config.yaml
n_layer: 15
d_model: 320
n_head: 5
n_kv_head: 5
head_dim: 64
d_mlp: 1280
vocab_size: 32000
activation: "swiglu"
norm: "rmsnorm"
norm_place: "pre"
norm_eps: 1e-05
positions: "rope"
rope_base: 2960.0
rope_fraction: 1.0
qk_norm: false
attn_scale: 0.125
bias: "none"
tie_embeddings: false
parallel_block: false
init: "normal"
init_std_qkv: 0.0356
init_std_o: 0.0
init_std_up: 0.0356
init_std_down: 0.0
optimizer: "adamw"
lr: 0.000812
beta1: 0.9
beta2: 0.98
weight_decay: 0.17
lr_head: 0.00597
grad_clip: 1.0
warmup_steps: 254
schedule: "wsd"
decay_fraction: 0.687
decay_shape: "linear"
final_lr_fraction: 0.1
batch_tokens: [32768, 65536]
seq_len: 2048
doc_mask: false
train_tokens: 285900000
steps: 6051
dataset: "wikipedia_en"
Each number is 500 + 25 x the weight over the matrix's rms, rounded and kept within 0 to 999. Layers, rows and columns count from 0. Numbers have three digits each.

# layer 2 MLP gate, 1280x320, rms 0.0346, rows 72-85, columns 0-159
506492460483488452491547529455479493485550486497498545519457475498509538467452556515513500488491545520528540528496467438536499511520539477491485475528464465556524488505523468476464488499455506482556513436491494462541459531461470515477520474421494483527488531516515506504477496533548478473474499497514455452458549540470509532473511456517491514487490503525517454499455501467549506509515469452521543504491508479505523533467528475465538493505493523509538512532535488443470476528484413
518489486476503464460513484543454465506519495511482512538550516520520507535505504508560524467517460498493504472470547505498494521483536500532492499490513521516454497475524466470499517509482526513508506505466507528508508503546539490479479469499482485449479519507496515496473507474517487476512505453518478491490506514513488485513504522509495505484501461454546494535490491469497490516524485451484477550497517533463504488523499532502537537514532496494495479471455489507470534512520476
468507483488518518514521513493481515467491469530538519538517518510477472524539454466505461483519528543469505453567529493567468516517500529502487523500476469488498503497456506528466524496467469499536477494522557503505481527445472471448506510469509533493552515490482545491504493523523547510462576524489555444480485479473508499530513512455478534521564505504529476492559519530531491459515487489570471541455445498509497461529548498501512485529492472505477478505451501510464513494539495
476491502460478490507507479467475490510485436458456461476496487493466483478475531522477472509503502517470533513472523470533482485440512489521499509536497481491499501502488467488524514494526504517531489498499557506506522505486471525509536540518530494521479521515465546492455526531494501489480488491569487520471471531506464511507524502502486505494491532519525485466456544460494507471486544587505513479513495462557496500510531489452491520489493469523500565509514460475508538532534537
456493531495512484481500503475491513497469495537464528544505515498475536502473515463499495526468524528522472489510475504521459478522516504501513495523493492492518486499485490486498469518525504483510526511488483528507503528525496482498551478522501487531488482483522489474479497505497481514505497495508485414503495509467502491491546495507507486491510489528464499506517516499506491496477519516495528499493484487497510462503526473489494487501514520548536491498511500488467493514513493
479513502517482516495465468475511560484531531500531465492525501482483547531499541499447514489543502483539523459475508494516509535515469472521514476521520511477490525525539529492498510487457452448568443574551514534487489472485506503455508465516473448473500520470479495498496502510502513520489491528513536512535521517511475487511524529504508477496519490518502478506438497508469503446484430484524491543505494476508511502459498459486470481517494511497463526516504498557479521494500513
518509477529510543508526529507511502481490460521494531520500540463476513479503505529482509509446485485484480555495501465530532491529527468473479477532506517483481508481488489476494514485482484512474529499516550491525478512515509517477521515523498525485464528534539496481479473528512508551498516507506517481518493554538512518461507470520487479495509529501475507546457502541505476486497527509447461482499504570512532480508532472563470500492461496491529440484455460484449503533509462
505455480494506488504468472475516516471510462482561493494494488507491515524526443524544487467516476511490495483525466497486496514513463507479539564494575539518533499522505475522507440529505488431529528514543512483514515538476463511506512483455544525528496500477536461470517471509498498532454523496462534491478524526487479523556492531506459500482486542488494476538466476452502522477544544480456486503557511496531497500477528470535529493508493492494445514470540508509480493548456492
501515447503511488461478506474517477550517490485476471496537501481499510479548544481494469519513493491513493489464528499476468507498486504509471515497559499508471437466470466495472510477491467482516513509536484529488484512490505514534495469496488483488521509501508538522498521460502498508455503470496514509496489470490508505500502502471528521483513475495536525481571524477485491467463488508520495487513480498483470505451518483539503511533501530492511514460512477440476505469517522
491502499472485459501494512513466543442474533501495512506497527517454481513482502475521487534487475481508487494516476498543490517493524530493525521511491535490488483486519495499456562491487483500506484463505490499467526489470528430454533497461496517512497538574485479502463521473532451520499543492541509499495545498513500508483489482518496521506480481522498493526514495526495503538458522472496445449537489496501517483460537504495487501462507485536511489545485470519481506482480487
470497503520517481482511501511473477512527483531474493466561461487522484497492497492547509479550483517514503505505483542533493461485486446508456501518471466484490517474554537463526485466521510523478511461454497507511471485479511535517500502511471519510440514517501518527504485483502528501487489479500519524479482542507511448483500479499515529523496502483476487516495471460464472478505474474555542458526579524489509517541483506514479515482552466522511522525481494501515512564542469
515471470492508488508512477472468529462513470437529480515476477537510542492496490499481495483499480525510503500501477511496471517532475503494470529512447479539531541499517489481458511534503522489508506514501463512531496486494452478479447506473498472522465509523470503484502525491456538509475481482513465481478520504483487468496493494494519522513494474524487531485519472492471484512482512480524416496506520504482508533504529445475516559501506501492511424498480518462510490520526463
510498510460461548502508476514536492472490478497491522481542485475490501535491506480517493424486502530525501502529452498535466415473540478503503486499454503478551524445546499444501476529488534515553525485512493504554461494460488594518513524463508502497496463521549509529523502483521519521503435559524492460492500485491530533487529484498486471500451503546521469506511454476499485499529521480477530494512481484453525475507443474524499505483532476524486476475526482504489513561488516
443464512493482483484481501478489485483547490482495493510485496539502567557502488534491519501540517518476549487494486490501529527519467461539478510494477476500533528509487499479512482527485537539452514486548475495493490529521476491523482498499509501504565500473453506500475481513533497494533494469493503503491521501441494573504518484479464525484528484518486505467515499500490481495497487505503480464503479475523532518572538494496502488482532472511471527540484516576478528481519455
# layer 2 MLP up, 1280x320, rms 0.0343, rows 72-85, columns 0-159
460540539545471505527455495516494471518504485495483500502534515492506457503507490481484524482471512477516487474512500562407465465465475478517471488490527511473502544509483496528508445507547517483493421545516456545450519471503513489462534517503516494466497538516466542517489467483489503483520479490515520526535465496477547458503537493519495488472524494497486519447519482513493515464438507512518459496457525471556459524523485472522499494476543475511523476473450471529475541507498504
481529484480514519513533556440499464502469516458478521481504485454534496496503463489487511506477508515529533475507449491529456499456473505488505516523457517525523522498500558514444465510485469494520514504563499458480484488468450541464523515532518547537506523531482490462535502476484514489448527541503506484511497512499469528517537484517510480505496505484494509503517490530475498507537495490488489516488475494527469533488525488513504499496487493492497515510497482519527476509472542
501541506513480531534520483459509509470509455502498490489503482526478425481489500489477470470476507521453488481521540514525464469498528451495517503477450517498549483458471498489469477543499468479527510511456489520474499471490524442533505515511480490526466518524513507520431513516455534499448510553547533455536496506459488502489543462463520468584515482536505464536535509505454538455478527517529465476532498535508466488508514504506466501505551485480488489469477489488466535480505511
467495536470487525476522482536524475548529510522492468507482492521491503495497475493511487551509494483513484515474507519489579466490483525514511466483484466483502524490538508559522525477524456494503521502533488486491469479484528493520463487507503494504473480530522502507521490484513508486516493520451511490554496486466478503497528504490537434506471488491473519522508489462467475497518467482519554482568455511493563465506503531510490511472508470476487497556474515477519547489494525
497490495492492501488500505519491465509494482515505466506521513488509525514497464529530502482474496504467531480502477487492516480521498539503513501486480523499511467525540486483499495529512492472446486470502560505499493538505547469477485504515507503546514501468477486483496515498450505493532464529445498488469498477511516505488530476513455482505503514544493515476497496476517465489497521512510497490535498510492502485517532507520509487516513506517469507492522486510509502508490506
530479509504471507512536520447518502509517482514508524499454522527524475503489473484522468507460514539505506504443463537487496503530492523468538512506492496491540517501462522514488494473548545550478551484430497487540503525538534514522518506499469490512445483477546495494472490435515499476525476492506503499490499501518532453510505476548543502497465501486491502542503573496521472531456469492493452475474528532513482516523486521457491544498478456488494474514464519500518494536477522
506505452544481525524509488479521476516473459512504546516478562519493467502489527489457466537499521477518490475474468468495517492492521463449493489544537508499473475530465461510502469472511509484510543513507515464539474515494510520519539521494477475506453520495511491497501460534479477533494511482484512487488475519509543488487547485554506472511504550475493497536485544511492460516474472459499483490532532558491524512517551494543478483501469512527500513495511488477447479514492510
501457460524492473506509517467544552463504490456525442501534497543504489519541471535491540476521475514500452527479486487497513489504507450500498532463515494481523508476512486499486495479521457471529480511523458524474504509548528497494439441481480519487524453476557496498508507518489470425453463510485465521507487500542521535506462508544469507446475555459515569566465475528492519522493509483463491482519505530504506513497460454476498532443511430471503518515519502503519519535519485
507501519518455506525520509488500470521514488522525511497495533545517479488533480517466500504514517554496518456482510497510483481466510478511477477471477494502526515503542501478507436481508438539473488530500508523527488488521496509516511580463512476471474496477494528500491466463476509504554458547501533438473506492536515488492508502505491499502499494474517486492498527492474475519539504489480448549503494512498502440452505470532496494503505531472483490490504552540511510515507515
526513489521474513458508544501524524508500508505572481480504499512486492528521536475520471491511484496488532493496504478527508492458519494529504470517465498528503536494528502519473513492528471495498486479505508493501532481510502493524488475492497520538506502508486568545462514502519462498530521492501528504486569532516492467507514490524467520569455526525484510532486444506494483476467494521516507519539525493464513508469498547491498505494542469491515470513468432541535485521508544
501490517544500476507478514465470473490574498531487495469543506509532491501481533497536507479527506494491541477473521507524512490493465458459467549533486503509509503469511507445519496488472556501497494450481493476515468488531481536542548461536461493535474505499482474485491476488535502497498506488495509502494496525533523474486461520458534532498480525543474499526459526484501516492524490471520519520561544522450476491521474459507509472473520513482501513472495508491540495566565457
549502503499490485486502522460487470497541503529538466464512524461450522487501536485522477515489507466542525537471498452528512470477470529512502491494474509492536492485504519479471493533492513496473480496508509541521501493512530502514502446495543508533515508494492502519519496466481472505479489507501507491547484493512492480486540511453485424506486488495487510524473540512477467515463481488520546549494467491484508530492491463465482485519498522507478533462462490520475507530562490
529509488521518474476551509510479501499500530495492513554470478512549528483513487471455542527540459494492486470535450528477543530527529506519552512543550515488457462518498533490490526473524545519441478498424519475444529509509501511509488509579481498507480446461528568464475508513499440477497516495542521541538502516535519476512525524477547485544526519473489487495522502491491518481497505514528511469500517505484489483500490538497531497521474496532498555525495496524480513523441521
458496513496497501449509512517485504450512521488475522531468475529515505538497502521460492481518516515485525472486491488489533517488440497485463505488495512515551497534459495509558514459485502523508557464523466491520481511505474476460494510520502509486508523476501503504511497548504526477503471477496520530480494479481493546521501479472481518464504476530485441505508509491516495474515458464475517496489482444506569524511492504457536511484524514520492525500495540495501509505524503
# layer 2 MLP down (transposed), 1280x320, rms 0.03, rows 72-84, columns 0-159
489563500532460513462495489522504464478515471524496470515519518498504485493512490509521503504471487472525498582531481572456466474483488502507513537489528520442493504504490506540483471461554488474471467499496481520509465514486494507517534504550543495465498512498487533578520487480523533497522450470521485565490499484523550473514510537521473509495499493547529505461538503504514488425465560565493494461477514472524478513515465504547496531522476510501511502520478470513496540514466493
446556486498484483481525541456482505532487524506500510508491517506523512504518483509494459516484503496545501535543515512478524499492516466485512520547529501479527493501542492487474531507506505480533474527524499505485468517486490487507515516521506491518489518506491498502501463448523525515515499477514509505496514495489482508508521478505518474512493513523459520489543481485505476513518509513496473490526468492515471515513468500489469491473518502499478526538491453469505512493474528
495514493451537520534558509526487512462516500492499494499520528539477465452453522527536483436502488446509491440544490496472486503532492513524523467486440504572480499459507497509466466535522497444538536478467502537477542491511548454504511501526474464502474495502469545496452480543467470504483533550491485509519491507510499492502467432460521483505480459530582518523502502475458557517487472490536470485541486517500503478475505486495453490471516508537501476504505526497478539479492493
510487504511496528481495482512509521512489449499519484505497519492470495522481522515511491537498482482501495518435521477489508492446498532518509504480511527486501513512470513511534498495534496522508497546491510488529506510550500439513473501481513528498501484491465514513514514477507531499522480479491486473513457479525458513498503561487446490495464533490529533489492523452521522502489555532483472461530486464540485485485477513493524495493460520504490484533493521471492515519495524
484506522496484502510529480503490498496460489510488505499541525524491486467502442519531523491500535501497526462539515495507528500494514514496524497490468553468499461486503492480507497488508485481483511504485502501522495530508533490493484510494488501511520481461478510498490485505512483512487528502508482483483476492514483483520514513478485502474492520547471504491506528469523480511529568489505503518491507506502470445509473496506530498496476517455479511474479474540512518550472503
495501484476447528525492521521522517490483524511563525447508490460542520533476497526475487457509515506509514598509498521474513513475519497478477511462513498483480534546520485484491491537490517480541474489525517513534509503494509485506495511474504472478492500496502535480448519486525482506534522500492518516539502507492454482494530534509468488453487520486503473462465513478526472506542513512532495483495512499517490601524516469473496504527515561511525527477483523554470470525506567
541508469511496475517495521520524498504489492527497521473532512485459533459502474473477541511489475509485466416506461522528519495498574484477456500503495510499494503458459473489508469494485458498471542509531522510505447518508536487452503509516499497524486523485539510461515519506519497521523520529498559503512546515531545475512491497534513451526502518505504479518489519549505456515470517492498479490483475548532514458489499481535476505494494489516522485491486476488476513459494510
469452456544501510500516493503534532498562445488534471540522515508468509488506482540462526479493505511479501450490530497513560491520524520527467544474509494521545485490463489498500482510488480434487499498547479495497506472520464505529502470457497498469522458484537504485483489498516490507476492505472492516454465478508504488514454496509508490533497559453515527496477525490515523498511528488484512515499526532451469512492533466521506525509521490480494530501497523542500487457510513
467478525507515480494514519515526539457479504507492502462446514520516473480461535506494516501520499528460467517498450513519463507544497496463510469506450520491490503469560516531523518462522486477484500503526492504542498503501469517459523486539470494510464512532465485563473508511481484472506527456485470464488513536498527491522494490505518501511492507507500525471490492510505532501511499506530465526500539521518527486480471497485466468489482514479477508537496494501490510505525528
529566479500529479517523571492519534513474553495506492483494518517458496459466507499494511543512499519542528474499475463577488471548514476540514519516497513466519505506511498514443528480519510519535506530500485505491517524503510510490545536485463509479511516540477525524481509517481464502540522521539511515494525559486563504459481436499520491521468514504495531488515436495514508517482536454521492490519523478489481476480540501486508494515510508522493477553483446468497506508516525
500496501514472510484512528483485497503550494469488505519523485483519500506491479544511530489489481490481508387492491483498525456525478467489493522458502493530485499485491493455495486489504518508471537493500497480520498503532472487504505504479472466491509542492488514458514488475506534464504512485496502503491480501509502464554505514511542527511527516492455498489515517467471508523494490509515493486514515511453502493491471491539534445514494533486510467506480524512480497497509442
487453502447442476514488497486450503488478512497512533493440492488486532477492535486478451498500500510506511522540483475463471491466516452501521495534499506529508519474541497483501524508487486505498492505483481500501547488487499493483477528446508548520493516537517474525488532496493513488504480546491505471514527452515467530439489496483496489503521516500468489501510480494509472517513501445472525535508464513473491522486517481485479503477512511495453514485490489447468502490511501
517552489494515469470545539464498569506537487507485493575478492527515482501499490522494504501515516530521506553479488491497486503507511526524518483545531465480538472504482515482472522475539514490448493491457517499500494525530500506553523509498487515533492527548486529513520503516509512477485470443554514553499514519513548547488479496514452559490551540471548519516486482542526471473490512531505540481536542506529491511486477533524514510483504502505506542513516537483499488481472516